python train.py --norm_place="pre" --norm_eps=1e-05 --qk_norm=false --bias="none" --tie_embeddings=true --parallel_block=false --init="normal" --beta1=0.93 --warmup_steps=200 --decay_fraction=1.0 --decay_shape="pow" --doc_mask=true
Each number is 128 + 32 x the weight over its row's rms, rounded and kept within 0 to 255. Layers, rows and columns count from 0. Numbers have three digits each. The size before them is the row's rms in percent of the matrix's.

# up: layer 5 MLP up, 768x192, rms 0.097, rows 455-554, columns 128-191
# down: layer 5 MLP down (transposed), 768x192, rms 0.0472, rows 455-554, columns 128-191
up455 096:072133169112116145182150137156160114108121121150118102155138115068132110048048100121155166074124102112141161099169133130182118129113105133122140106185101174157156158132134087121179131077113082
down455 096:176119063126180133141064134120177101135113191060124115061128120155133102120124114149135121044116107124122063074115190126053189076140160057130074155188127122189142114140113136167119099172137140
up456 097:129168159116157168111143074090133114139133139103151141153095187116189122155092174121124125124123110100167134065193118186110130095071086132101142125156105101164160141105187084163204147114146125
down456 102:154126095080137074186130204055100117156143104131162124140113158150154133107113086164130203200097108107114171151118160153146105133065109160125115160123123101112124190115147142121086160144089155
up457 095:069114112154182192105093067080118153079113144132166163155085166142125152126143126198137136163135072087103114114116163147140170121117155129106158115138134129162091119108125160166084120139185118
down457 089:099137142156111109123092127216097112115144138098104108130128143042147100160155175082151121124129128179198105150172163117091153127191132115082113136092093186077134122118140122069133119121126142
up458 091:131101131096095089108124168195140171187120136106127125103169112138128123145139095115171158171138158104080173180165150125169153121088170167112084163046117045120154149146104130095185145164110132
down458 082:159133114107165125108150068068116098140091094132168169181106183108132109117150182161085135107126086142106121128090138160191055196143203104089106142158144151139112078129085152123091132123083164
up459 100:163111152236194119193110159140201164156145154160105137131128123136175125163091132126018093092102157149156108156157162130116127130156061112099127127156132095092173099140129104123138091174144160
down459 101:132152155162185140157108119160127112101135136155126165098123159076112130116129196153159158105154078150132082079116101064153143110144139147170063109147146108107133118087153123129138151172099104
up460 107:080156129114147130113138139132099125133089124089128142174191087114206125169095191100147133160112165142156151108183091138080060061122133132142163155176201134119157159124152151143146132118154138
down460 104:099135126159109160093152121076168108118095129096145081116097147153168110105161135146122135114123150118187085087156127089183088119127124126150158123175150151128072056166171173120119198106150197
up461 097:161090090131070138143135189169179142171109105192103187179115164171128189133106069118152089093120098110130119149147132126131109096131148183164155149158099107118135096082112106141065115075162075
down461 092:140127121142103151120117151083167111124133138085109095128129109161143122183152131094137148162184140190105089143136114153113116132103131175109085121202156099115091150137116146147163153119130143
up462 098:166105176186167108155162143070108102061089118136099150104155096175154103102086107122090115164152166126127097099192110162135119132102156124137133152190109123118109144150094086089138083109143111
down462 096:175067104121157080107108193162147175154130111116111162137097154100132173174118134095087170078143093079129106169129139111126097119139120108112050182178136112110080133131140148130111122154086106
up463 098:137127164133087098107111144163160181129108127133075137121113097161134149152138093098151112113113122132158095151162156094098108148156156154106102081188123126122085079149109173119114156103146205
down463 095:115108178139151105164067109145120145107078159111165106169032124039119144172150102172091124109155156142151128128123152155155155094154147135132067140198116146112105130163112148143176107092092086
up464 097:138101092136106103123081120159121144085121133080147130144132128076114125150131112108186180134150186179150100076057113108144112087132172133142197180137128122126100142107102154127183138107209127
down464 096:106137140129146107143148180094119111127133061115126096115118098128120132106076172112093094148142147064091148140130132122113165128118134145056152096137092130104173130176068113115103104114087111
up465 094:088127153081140127181144127113100183178133094098171116119129087075144182132181090128127163106167132150121153100077080081111077192197109060102144124084136149159161141121150107115144153131118117
down465 091:145100124145131133179187120130138137122114101139090180111090124104111119145116132148156168067127180166149101108084100101156101057127134128157091121102124152153114191137131110128148144125163114
up466 097:105109139157158151097147101119151178118158120110183106149099174092089173208087091114165115128121146067132166152135121126074182094091123097124118147111136088087143078087175098113144128167143176
down466 098:118151106136127157178114108183072110053101109143203176136044110155179078064098084146129186131154102177104167100079157152112131076151135126135091129102149123099088174148116133165170141156087110
up467 112:109087133132144118120096115111133100146136114047074092129158087105085130155101123119048112151044081162172123119157111150148122133105146089126145134091117129099117128139156106136119149173100177
down467 115:102193128059158113130113176143147145074195117167176148145185118083122125173104105164130179099085162114141074180116131114143149086160165182153077160137121111166078147091104101125125151093101098
up468 102:157133103129123100099132126159148110134098168166142143096109115078093172084111123161114060141082151138048097126152182138159133120106162207112108115123154156100144123136143142128090092152156177
down468 101:131157152129107134183083134166109156178155068157127123122121141111127148133120127101099121165165129130138149099135137113120108126107129097147112180114154158166100106100087140090148178076174150
up469 095:108108106177105076180159104173079146156130112127155122126158173065094090128081131136119151120121086176136110127157130212179088101117172041109137100154069168142156088098118088123099166174120118
down469 096:121108157119123144129086169145101141115085103124089085151156157079137128178085171103174152100130091137101083128134161176113101100093076127105128129152159091086110142152143125093120185126132083
up470 114:131153134142101141143085112135164111153129152149123078139094151124083080152153131073102146118098169093159115113152193081095179179131162099129090087081109101108135145150134111191147129141176147
down470 110:084111171110178141110158129202122106131164151169121166071082097107124153130143146171116098126090152095178116104132154152158151105151047076146134127156105158090129103155144117176113125132137077
up471 097:161105063134157113179212154081110076111067105132095095135126135133091163105075116168085135183107090181118125156141114136145136173111167146191154111145110147117129175073155114057061157176104152
down471 096:129146111199121116122098077051188183157120078110143111215115128122169085131091133165140117133130105120103151097088098143118139118145105127104097164152139122098075121148116176152135157114180140
up472 100:107161119193098132104100162148107058188169182107135110056056077111104130148151174118050099155158147173127126160141131133132067095114121131119130080121106140079131100092138162121161092067120123
down472 095:150081144083076118128134084041112172177117171096149163181111112134102109109176079115078141174137126098142091114111154113135176078162145146136133116099177116148056159174152147162192165074142148
up473 102:172111092128150098118157146174179182147093142079152078128157102134078082156144069076146115117106090147111125081141115193119199173133101104093151129121101163163216093110085139108147136129203140
down473 108:091180133130112066143119149073099145147130089121103122131140114113108104159160134141095153091061138131102075134049165121170104110061117147102136120097184161151061176147154152137180135125110101
up474 093:138132145103121075110129062123148101199095181156140188083108154116093124122075094132127115102128123110158209165212157118135138190177144088134114136049151143153096103163070159181091118147131096
down474 091:143168110104126156086077142215119112134107153118149151129086100150112089098129151124100077159130137165122177170089096133126099105169143159059147112164139146128112119180129153086146163084158137
up475 091:072068113192068124182104178128130133133163136148132138077079128149078082111143140139113112199107149097136100106124125130179099075117078092162145143125111144154082097093136061145096099152126165
down475 092:158140144135082098134132171126111114143166091158209179080187120100148114117096153058120155109134029070119124141059158141153126138117110087157113121085144202116120192177151143090146089155113159
up476 096:133107098091160136108117104182168132145137152117146141117108146117128127114127107154131105148119130121128124164120137159136116125152104132128202098109117120093148114066088130183136089062170143
down476 093:122111127100159129145196164162117130160117092137105088061107132119122069165105132091075120134077093107127193144145129101169114114096141170187099137110122188132169128085160160115179048131121157
up477 098:129114055070147098181097139172134096138121091103099103136141154111072130099177094148127160153115153107070088037079143082154145160081130131153145167104126085162199142150086092113202093100121092
down477 098:116137098073117119094176128094134110085171114075149136144146097122147098137078140078090109168125144135132141155136088130151159107189141157127174067141078113111128123166125095088081099085137114
up478 100:106134119128160165136168129116096135087126158132093095129167092154142072107104156150121066159081145093103130161096133166067144114146153123114167126110105085152116116146150106108111171198136105
down478 102:109146093078158158126107069102115152089100112093084097167211174106157127108137154153114057173123127137039115122111080111105187187057113084099159109189156137144098117116129144139193123171105151
up479 100:077148165131170148149047158100144131108158133144140159159117152146166122136184088103141092100117145185068159112199144108118128167123121144165173139100119117121129097143096176121111164150188099
down479 112:101047131125141066156102152118107088094137102145090145142033095111077118119144140102126206101095084123144135127119200166119151140105112143122116144093167093129154102233111130150104093171124122
up480 092:141090119152155150099156048094071091096184127123113159128128129087226066130178126150136127136063116158167130104085101152141133124193141063168121160123145158100120074124112147121105131109091161
down480 089:102172143092076107078145149107151122150090165186147125156207164188141108156114130126145114072091167142166112157198115131170113100079114162149115064124046129129152116091080103091168149176117093
up481 108:161132153175115104158152118109134126114120167097096172120105057115136154170137217084120150156127141099153131113163118101102204099096153113126124087133112135097139129168126090108098106133183174
down481 112:171043138177134164126120061073120128093126122121165159081094170116115100115149153125072123143132129135098169120137115105130158108080135149086095210125158089095149152154140142118088169189188167
up482 104:142134103187143149136157118129125167148154098153117140127077152104120078093065104183089117181123118112126185133180146097100134148119125126163154126207118107098124175176128106092110117118159101
down482 097:159102140117113093066115110138174171077142129157148118109154220175136095108151092165167072114153083130122148142071082164081117126140176126118109131173111108058128082143097111110150157109147096
up483 103:202108130082152147154149187145133212151107149156142106135165153103129096161137123148140125081120111155129119132140150088168151120122176102106125125099072172101193154131095111183073149143139103
down483 102:161097151110155119114059171075134129162146060136138150072164135128132094083113081167135129132064104168158102152146114175153160116103124102180119137124149045172113173153116133132131158116107137
up484 104:108142099125145103095186089189181160132154152123143097144073118106091121142087079099127105074109070101164113136141086153118127126140107095170134153120100131122110123146096130121166166108146133
down484 100:141089177155146104108120090110168045143144186106136141186080115127117151067155142180106175185164095166162170132157122112062121131115147078166128114169150155094143171166140157101150062108128123
up485 101:142141160129114097132164165074122117119115097142061132113157121074124112124122112116107083103156160186128160142166126149146167122130121150114099127059139106141124093149147102056108155134085074
down485 103:076088055099123150112151119110133104159133172119084122157202167075162146123094074131152123033111105128119120117099129106101156124140125158111140120113120158088104139161195152106156152154181141
up486 096:138139126206130159131075073118084063103118089101197146104152165095095151110086169127181087128195158157163139096103097123077056151150133072112139091140142116098166103142142107135161099073139161
down486 096:115121132144102124169144144164112147155109092141163148099147137152118173123110130134126140189150109139119170184138166064176178167120109124098050121092106134144159119137177084126122149120144170
up487 100:114175107154115080127093159144159127092145179173104147006134099122104128157192103123106119099110096097145158144176172133089155118198086138118111148136140145115125125133132205159132140098116136
down487 095:166145162105176111117120120100140113112099136160140188184092075166130164144099121153161139074142077161119163185197067120138101116174121155097146105143158190085136126192157159122214138088077118
up488 096:125127172125157102144136125095091114127101103141162161124138162151189086071156069122174057160079195151124063137144145174126085157084164153105135120145138064129125117121177157159118140103199107
down488 094:145119092138159110111085120140100158105103070126172130098124175131152213184056120102045113180118133134127143153114145115124145201152127168095114106162126170131146140152133076142154138129142125
up489 090:083114157169165155098190137106101128122154123074119174149170136139164122154067090105221117156097147159141152136138062107142099124121188138100122112145092115118067132086093115091087140086155124
down489 091:145114163096125131169119124166140115121095178115064111144119155092116103133119144109145159141088130118149147063144148109135121101152128157122076086098137151137120131074112122128143066174115174
up490 109:164147117123108108092152122148115143110133149151098092134112136123083128185107173128125078127085119103101167137143116136097180068179127070078108142101096076123103135158121150203135136170070126
down490 117:088112137139105123078056120165129100121145090112111161129100129132104143101210114131091092192121149137123071129135122145116130126091135110163159154113166078099066178099156129167138158124128069
up491 093:110105103104167156156120107166114138122123094150086128140079117108186088140152114161089096171110129138159126135129157109137161061123203147155165125082138137143100106079196155124181164163174093
down491 099:142146132112149154140154107144148187126137132127173139171093057169101152121108107134165161093139119141130133077182157090085174110169092122152114063132126156103118096128108085155139105137121079
up492 105:112083131145094129179090108080163109107125113116079168165137135072122124115086122152146128166185102159116094154166137093115157109079158100127142153104084134105171116132126095096167110102154170
down492 109:146143179095125089113133131149029160176132108123183084148132119141155164126159131088164147123108144077144090125105111088070150102166092137135133119155200208121123152144174061130080138181113123
up493 091:151147108089095149180148129156184104143090128134100156106103106106155103135093110123162121119161117042182146166090139136106096109063181151103155114090098086154121114176127181115079205083111156
down493 091:173078158148117103158118161114139114152151110112122089178120075109132092099148107098188060157115063091126130171137168111122179144128111109097166129160148076111098138151112077165128147143119167
up494 102:112165141055166093157129136137116089114177094167129066102104184088106120100102156125129119104122140142162039080106148117123086155127093120145169165092106098166125088127141141157137190200138094
down494 097:185168131114107131094166132097117156124134123147162147139144129084102112157173109160129093127113110157112113171132155087073117130156151180094161070139154157125097113172130106103146081077129161
up495 105:106149134162137174147137081074144179159208109140066136108122160141114151169094092140155138086097137143111107134122096132159114122095109140161171131125121140182131063141141148127119126103164134
down495 110:147185094145107147099203152106125180099115129059137080103151112135103140143100094124131148147098128128166178150106111118157139074118077122156154134130084137133130154128166141164142100125091149
up496 102:175165178132157149151102083115129077097212079137146133149123144093116097123155164091126136115112106179188160150162116074176138136133100100151119089133154156119111073152102127123094115122171100
down496 107:131170095108140083090118131124096123123160132110098110128153168114128123109160105130156131128108132055130099153113139145138102096038099139141167091162160185142205117125106143152101123166092148
up497 101:101176116172112076108096125131145149096163145067137130048139081131141149167156115107123128086117170151051166145114081141123153163118115158080176182107120213098143168131057113098147139099160119
down497 097:094130106160189163074106091121153128139128108150117097154120129162100176116121167150138161155068131146069178176156143118100168153128119149100128086115106173151088066130093103162120096094108087
up498 099:130098161116139090097129106087150172069165108138097120105132100097135096091166141106164121165157122114096128125141150159132127137133167130120152186161125203156131130129129082107184134140096084
down498 106:132152168136137134170095066102123153071108101081097090105104163114171109222145120102182121143101100132134101135114100135161133094128114141102139109201123072064130130127130058092197100080101145
up499 103:071081162183114154085079154115130128118120137127118098111115096138104086066093108127138104130088157144092191155089135057143162125086135146145145118088141106107160095149113153146153088097122084
down499 096:130150111079143126148099131161078193138125148046126108118124114109167133123137137132108130125130097098094086122134178179114104117122086128116070088129163082135083119124115115138159101106142173
up500 096:102074135116071098172093102127179157134090091138145113037181097164112155069071115112093110046122095156187109186147120148103099141150108152105167137144106118104168137103172155163169135073185117
down500 088:152100141119079144099100108133133073131133180149158152105114079095141157130128144094100166150118095122128124147099187123154127138151135180125102097115093125152151187141088104135181118129120108
up501 112:128129133208092166066159095126126138162172134075095086114140129125148147111088173067031136128121111212129116202174112141143108101116095160105165160089110186089137085170075100152140101082147097
down501 105:195115170077148170096156072178095127170113216119133151140085124117153089146092133137124130134074133123072131126096187099152143146085119121137179137123113152178144123157170164170126127059124206
up502 101:129104118104121134143117145158167168124154125135108070158175150094130154069093185148136074123111159160133112099119142088111225101080116125155191116121102142108142106108130106112090145156086155
down502 108:146164155140157047149113156147169114136128086123154110173142187070100182169143125109100055140116169137133104114133129088118051206106164105147147107127174151143149063132165158095123108173128143
up503 092:165142101142117128078169122130110130144119127097151156164164111182123192133141149186140124120100145103161170165124099145122158153121122109157111151185073123137179140090174089112140138130081144
down503 095:144108116118119096098137153069138109126087117125140154141186128126118091148109095112118114136143093132151081076103061091140068129148101068110084111114083155187134101122134116146182167168122121
up504 106:069121118109146103141159165081109092053123142091076085086195068159119109121104060172141153127184102126116106134112109187104139115119070094155175159149063172118123181123178112093124177076166130
down504 109:121181152078118088185122110123155134141171116128133133157121093113117136134171129131110149130138065160096111127093160082193081109113088157160105148118191116134123117122137100066123135144095087
up505 102:114091121131097126104116124136136173130133121072054190149153119161159173040105177180143101115124111128196174120112174158112114116123126149127141101101152128137108087102103185126163100042066094
down505 104:114102176139107131183148161183157194124096133062099085162112128094159123106103150122073111210137111132132114162122083082131152119129119146107098144191142141143121147154100184104162122122136120
up506 101:081196150126107098102048141113181106107136121106125148154161088148131130157190142151176131111089139150157121146219069131118132088149097152165118135131147149076089136088127143179162153123139168
down506 103:161103108139111154047169116091127157085120111112131121169184164148115220166124132113091099094169141172130127067121159163125126166137118172074116163132121117090085102145196112059098101168102180
up507 090:080141101134158155124122117157117087155147080172098117114098114163123075140122046197151103052115131097171136111132067133123109131168104110144099156115093116097096196133166072125094107151107177
down507 093:137137168113113083109108110149130169066067138080121162101136143124194121082128137073085142146145161117122183185155152113111158151125161168146179137176168177173137102150170122103137151184108139
up508 107:134095180119137110140152085168118161140157141088109132105135142171182178111112088102076071048109161143176125158141133083148190150153148110135136120145145126085183183141161044121172109151068087
down508 105:162159161076097113174150147166111098139185129105125098130138155133127167125104111124109138155133085151170140134129101129127078178147155128140109145111160136078139144132070148110159092151125116
up509 102:104102130152111093111150082129117126142106140145133126166175119156139144147114108119093164188083188129143120078109180119087132141090129076139133145101146171125144151174139082148170083115103179
down509 110:149116125076099183122144115109154109184089136157077133094145167087076094159091077097144120101211119122143139193134117139129182150104172145129126065184151180122151166101128099143133113131098099
up510 100:150147106114122135113131133140121096073120126142127180203122102140191137129155195077139110082146111157079148179152120142124122084092126110135197151161184145128137068098091087123195110090129108
down510 103:133136116184095110112124141093136128138208114102129105208098110195121128156080135134106148127119165217111176146150098144166090126182107171149146162142096137056124083081158162120167141133099092
up511 101:129104104104101070142200119170088106121179105152090117161131090104083143111139135136102149122085171119119162131097131181182142099112144036102095107086098148152132165125111085072145100174104120
down511 100:173120193100134108125133144052118111098102124132124143169080103113124113167109153086141101152182127171124134130047087125142127129155107150159121136124107123123141186107137163122128140068166195
up512 102:062121149134169151163068128063153115134153115160168154177129106162046112144152077096143068171085107162129187097138125079105146167142101064195161092160107146157159152198137181161150110176084129
down512 105:164111108057116177131183096127123154182056108169157184085141111112136126125133153130170152085097107106157100163109125078134116193137161135127070141079176181077152141118111122180099129108124163
up513 109:122141164161116095191110173143070103128123151132133074123142102084141136152136133119140096122109139096060108125155152139139107154103095107131178162135121115155068115106109131176204136151116086
down513 109:225121148130149076125076159107126159159061170110139091104096136078164125143113112130135124071163124135134105199098163144146159117160127130117164101110081138144088116146102145103161102139095130
up514 106:107202130144100091149108096150080132136135180120047183095121111146191065136049130153151091064134124146136129155144117103149121098109128064157141168128112132187147108100124095159058172153105159
down514 097:163124149127137147159105118148150182133136175142144114123052133066158163193122119157182156121131142097067106123117129206134140067188093188056148110131155126098106175086134100113122096141147149
up515 097:099185138106123109111170182127132047152151155129109119069129117062084111062139099119062110164175129123082191128129177097191166123096153119123201080113183155151107074118134164104117133182147117
down515 093:157108136101121134132152123138120124127159086099148140123096092113110133149173198158104119159138159092197171095098133100173160131173115185108105109095183137102096135154100140088161098084178118
up516 104:075144151154132189133110168153118158112093112181137120123157131137141134153118147145042198168105147118187151109143068138063114141091131164112139130112118128166146124162138092097131185091112137
down516 118:128090109133151120116161167201120154123202149188066147128128138134167089100088098156139149119123076128131139145107173090127152130096126116099101087119142123124137094151151092172106117142138222
up517 099:155145148113117185112110112167157110155150153164121127178132152174152111107197166124172096076149137127134161105093105147168154151115125117106114163152088176139145149118087065117152116102109156
down517 098:111128088174057135145220176152145135195119174111082094069147143103118112101127125149157111142163158093184135109133102130121125142181143143125109109145079137134060132116120123087118167113129109
up518 087:078118088176102202109106097125135145153165150155074198174096132119151102140109174100122154111176101105129164175127108114132112107118173147076176129124171127134145159140174113119060147107115143
down518 093:182157139123153077138085121115116158097094106137097135155127077098153158162141065139143109121147103126096171108130187107084127160113174099161059126185137166115155102146164085123125116133078138
up519 099:138132093128135146149134136111163105192163089132153169066137151089160150169157136136092079055128152092162147094114135100092096189075157111151136145094079189040183162094164214087070143084210079
down519 104:130118165111107140149163110128090092149182112079156153188120078077127156109114102176157157167173121102077091112083175129097138187140159133136109152179165085168161095081131154143070176122174116
up520 101:125163133118190145193144154119094126111097134139132141106124161194120084113095160142094112137147128123129105152122072077106193096115140155115127136154048124134107130172115109143133180170170124
down520 107:088122155059110083119184158107118107071121154100112110110142035073101138119112097163158137107082092148176089129102168129129105159110132168103177142197175145076155144124146145167178133137132144
up521 096:135110161110189135174169117067149126092122062127158131135122168090144108111096055191127155156089136163126120112140081138096175119108127139129093084090091165080155127088090095157149100133106116
down521 098:134117115131119111150070103112136113127184167159129158090093115122134188124155064119151132146106104106154141117166169143169121128166129127110171079165164134102164166093079193084114102120166169
up522 084:161134116101173107156154117141108086164171126182174099101127108106146088165102080138141187090165141129189097114121142112099079118143127091205130090089148136131128150097146133089083112136081104
down522 089:129143173104124154154118171098123190139144074147159183077126093123143142078155084036090148160157133153096169082151118140061124128139153152069109172139147096133133194123129101112186088106180110
up523 118:094119116139144138170141126136120143143155107115074083109139160162077095178164118115096152125127082180165146092164125125223158117174079103203119173066050128148144097154049111160098146105156061
down523 113:149149144145073112155082129233148116094197119142172087121122082089150071130102127139134199153111106140172149095172131118081168098139116098113090113151155147102168148171132143108140141140132120
up524 103:195123166121159121118138133104101128117184115136155145093085163099111144085129146157089107133145153111065155180158200107101100126085122130116143140152133098178088140130165096079142165123130148
down524 110:146157176161162087083096127125140112164111162099160075103101154029127115119083127149068156065085147143155121110132087167126160152158110125099125097130104089091160079145133081169161142097089164
up525 094:065160131172097179098119123122088048176116076139209130147108104140105148113117152192171138142103163101101147125177127169148146150155119111093103123111097133047107071104127187058095130149088056
down525 099:142191159139154103141126116152155103158175201199129150140084138110138179082187105187094120175108178154134119127080086146113133127110123108165149143154150121108063206103153068106142080093125138
up526 100:140134162082082108098171097124107135148109145104062137132181073133077110152190141150152098131052076096101119069182141135113125160134126103093122174149081149140145138199151083077158146127080147
down526 105:136162117071132137106124085146140167130138141143146160126095105216147120114122117107177108106138138129088064131104134133142149100127096082135156135171168197151124105132026119148194182120132115
up527 098:114124095086138100166141143132164100076078155152162093112120130127121111109165137109077161134126151101079151133075167139134113153104150150166119172133063130114146114095101113100137192083138138
down527 092:165099126136163110114102187153155140062113184127102102133103121131126115161129201097096128080110136111084146175120097091129117066106156134139128092153139157124116149087138101138168159152112121
up528 100:147041057139202154149156167112031119093106078114107118142136053178101110113098171121109120144104145119123126108129113107163189116120117121098121144069135145112119132101083127110137167123055136
down528 101:087174144147163147111074193129137043169113112141144162108133139146094131106126105141133087163127164126143123162108148129171041129151106108129113131183070115141144117167192113131143157147146160
up529 090:149129172145155177125165114088104063151163172126145187124159119126141145120160125107124084184105085131140157186110095127113118128114103130152087114168101087128133108115050161126103145060159123
down529 097:177147143079172099203118126112168150100064140059051106156158133161139229113130107136132135157114146156149122097115102181127127190134078173064093114072064179168132109107107147122122132094138149
up530 099:108098133157178134138138144169129131132103124114170133131098126167143135122150134115077178161122174092113127180164097088193145094148182116201144116122111196121161104137168133119167122139134136
down530 100:087133092167126135158097111158155122123136140084076150130136100037205107108099136037122137084120123209096126146123124156158198111165095145105131126182101130102061089126146142092086150101118156
up531 098:123127118164178069110106105144131138076109110095088132120126132163161131173181164145108127160122139125130104164160118169134146070155114119163149103125148081137142083101182115152146100080164128
down531 100:102139095088150130116127095127134116120152126148074134120174140179129118082124102168163141080149138103153118110170108125171144162163119115121172051116153168126072141076145145169111155131131210
up532 102:145140164167185158134158069157126098085152112168147146130091091136202176110100144134106113100092125143106176175127178169117151139080145093138142118165098133159144114125135176100183146081124082
down532 099:174127080195056071103137180154137118126069076197151095152167176113085136059137125139144138111119123146126134106184134094198138128162163119112169153140103117104153134052148139140149133088095114
up533 095:160172159055079130118144178127138134139125124127098133088199133151161102140100077182103146072151125097132097101099174128144167105112035124144084106116062070130138076158089122124124193197153138
down533 084:131109083057159083164106146136172160087131140188162168159140133156135140201121101151160143180153078156110112091140171127143089128187135140103104133064153125179153162101131129084102059139060202
up534 102:106137169095201162111140084114114123119130112123116122203158129111188137107052130171161080142099078095140110038132093136110140086112140106102104193165131075171108123108149082163116124116059161
down534 103:102177167119187071101117157142152172119103175128133136148103186169115101129139078216095141110120076076137165122078129164164125136173091178133163143174106155032123165151109031125105126121175130
up535 104:085109147135086153174117145107089117141156132120155071125100147111091082085122096161107094156069073185173159150103168153151132218126154147097183105100086087109122106064114118128161139133160153
down535 099:131153061155159103154086169109115183109169123089147142149102144135102208099063136127181182191107157097085153130154110168169095110131145109128104137151156132100178159130168095106180181091062129
up536 102:108116149161140083156126121128115095167107098087124149122102098103130102126142114110139140203111082119140101170096143117146139202083148150155249117095176136110183179107091125062130155120164172
down536 112:110121114158116139152153094073116204146117125080117058105138206153122134098091098116170082135154123162134109141089144098144183155155141173152147099105101107182098121078062093180161174165136147
up537 106:114061124074028132144128166159180156059139133073140142150114154153085126152161130177123087106125166167157100176111133178160159050135164107137166136096082131122106133116171183129106114131118162
down537 112:157128126114108125124181124132117132116209208147082128083113127144126080155188158147153152104155148139160041085145096143120149116066143109159157158088113102108102112090138111095070131124189115
up538 095:175151147139147123084173102119087150168091113186169130138068101109153064148114162099131047105080094123115116129113121129093103158091102149123075105146139109088129141113191089121154153114151138
down538 106:148085076141092160093140098139145121135099156128163145124136149174123152155093128134109045144206120106120129127156113137134145116122108139174165130144060124131087130114153143114119138110154140
up539 100:094136099129112132131176154162149107108150137123148120129122067114066156152130168137119107154100068097065081108124095135205151122072122115132039056099153152108169127140151140131081168098074115
down539 092:136102138110167157111144159142132171091091137115106103167108100097152139111126044129153103130120152181106111086148112131123131119114080160147113164113120120107092120124109089093166123099148152
up540 092:070139129102104162135165161112100113117144128062182151099112106118115098088126162103121156141114122137087149177123139148150125130148176139127164086126177179146136100127174084165114129129126114
down540 087:122132167160102064116137133158147115143141143085101094163176163121104126151129169100154193165142174108176105071128083155145133133073110070136148169131108205152109135079109096062089111087118095
up541 087:152138154089136116117141124157065119177187139125195061123116086123131107144122129136192176099173112119166077133104104113113038145129141128137161143135150177163096135144068134115096158159127113
down541 083:112084094182082158098042151064183163188055115114159182137181122146139159069147123147076128160118160163122145159120100136103158123138161140144104080130070141184174176101154177136131105095130117
up542 097:104187142099152156137133172088127149097122094140142113134123079148088069170093165098137137073132118089181107153140052156126141165117121066102212145158129177102085178136090090153137146127166093
down542 093:119135090125161099159081083052090093055116133139164178073092067192158096101109188177128149144141097184093129153121072157136185143135186148146122094120114109118129159093155182086142188167134079
up543 101:148114083160140117088128157233159150156135101093088183079121098165152129123084114113127172107158101172145139144183143115161192116163151117113106120098084173092134165104079143059125085138107128
down543 098:083184167129107169109134129170092048134133146132096103103133075124074115154155108077122116200116107157117100106091136128159164118139129080128192126116125128131194135094105183101122158101120162
up544 098:119135127079152118124129112122083083085093093104174072150095120168215095172111131141114178126131121109205088152138121125184157086121137134144034119143107159074080121093092122075123108165078127
down544 096:117090100118163137147125111142116155085147124127108169099151047105133106107058090113142077139139155146100138072156139141155182129145131137135072135107095078194156117125156167204097146173168108
up545 086:088092129151124114126135069199128120233209105143156132062102106084110093149130141134148116096132112124146156140162123183130133098086162143105153130185164131168111151132177117121185118150127091
down545 088:100163189104151161117123160106168097100106108135127171155147166190148200117099151094109098170108154138087141102091117116110052176163088131138111120129073140184105142151111092122159137109111151
up546 108:087165115143119103122167166089110136148129127187121126100162205116127165141174183096073088098093125120103126161144141114102126155132148139141089150125127182165076113186131150113173167158180132
down546 108:106133123190140171108141138171076153169108132139132110097105099155127146080100080134184073063106131088070127115161076120108113111162086168134113080121121087180152036149061135128093137157157138
up547 101:080170093179142133155147143156139181141145104146129145106094136175130107112173140133126093146169152134128098139090137109148157140126162153078082091141104123061111116141121096130128156140095114
down547 093:122095154158137112112101125102122099151152143196111089108122092113189101161132137125128127123065119070170187116161136122147073094128128148181071131186162148112105153125086133156101126175139096
up548 091:114067099110129139155155074157138066142100172127084120101123177088121129132124141147118153122128132152077112131088102131113186184148154095182095148038172122172124133100121138115071162142165131
down548 088:127111133119142081145141194096141152085095093111160132133114121151167148110054081150129116177123125140119167145115097110199164110144247126161151143120148148137122117103151119063149094190113081
up549 109:142117146106158164156131071082153091205193127057124107136147093145102117193104143099110103105145150160144132134151126102157191136082148144122074194124124207144119091131145088187129088164092138
down549 099:109138109117152166147123075150130126094096138105194139132130087157164103156123136144126138156139088137125093158098157118060128175137128080147137147145170132162161049098158103145152153125172127
up550 098:151098189158124122123123219142119153124115075171128128177104078070101117163168148109173108108170094156114102133144135168162154152074136123098082166091064167127147110129170164169129088106097109
down550 093:068117139181106172124114147150160124134159153136146083166137072144145130143111154144135160109167085127162065110100171133088058098136161104145162114151134119079108116115104133064108127139151174
up551 101:135116146091078136134119122193149133123127183147108134113118125088145114100157107127103143122144084188146176140172121116100111154121112089142144082169074080124122099145178159123112142145157166
down551 099:163193181060116159063117080157120136119125146139170081120119111125114154135133094129174120149165157159134125131111149080131123146076182146104151124156162111100102052134160146105185129151137153
up552 124:138098175105119131164092165129131109116053159154140102129162043161143133145138139153060149120146173076146096088147142132070089174147106215120159167088154126129158114148148070085095117167066121
down552 130:178130125111090127123114129149197060126071134130121063154177136115111148105173109121122158121103149074158082081082143116111087186123137081137100099153165215130146141149036121103143123149112122
up553 109:127148160149146129145096210107148104123111124183134091165138120142126122099075200216098070124128133158122098063113098171154110108136119083129096153063134108087118132172161106145083195141172139
down553 111:146090135154128170134123146163194124135102114189117142146148163179178140116178133088112146094161210170141152109083086130118109105068188161117129172102097132158180129103119125092117144139070120
up554 098:166089099125083155135113180094095132163153156122133106095139086132059105100160099154063147151100119086145165122182134094135128098097106107113169172136113116130156104187130160130120131145105110
down554 103:170165079141080142143138082169140086175149136092136185137122136085161153053103114130105117098145122084117115160100119136141134171123127131133143154107129147172145097062194130121151100175077114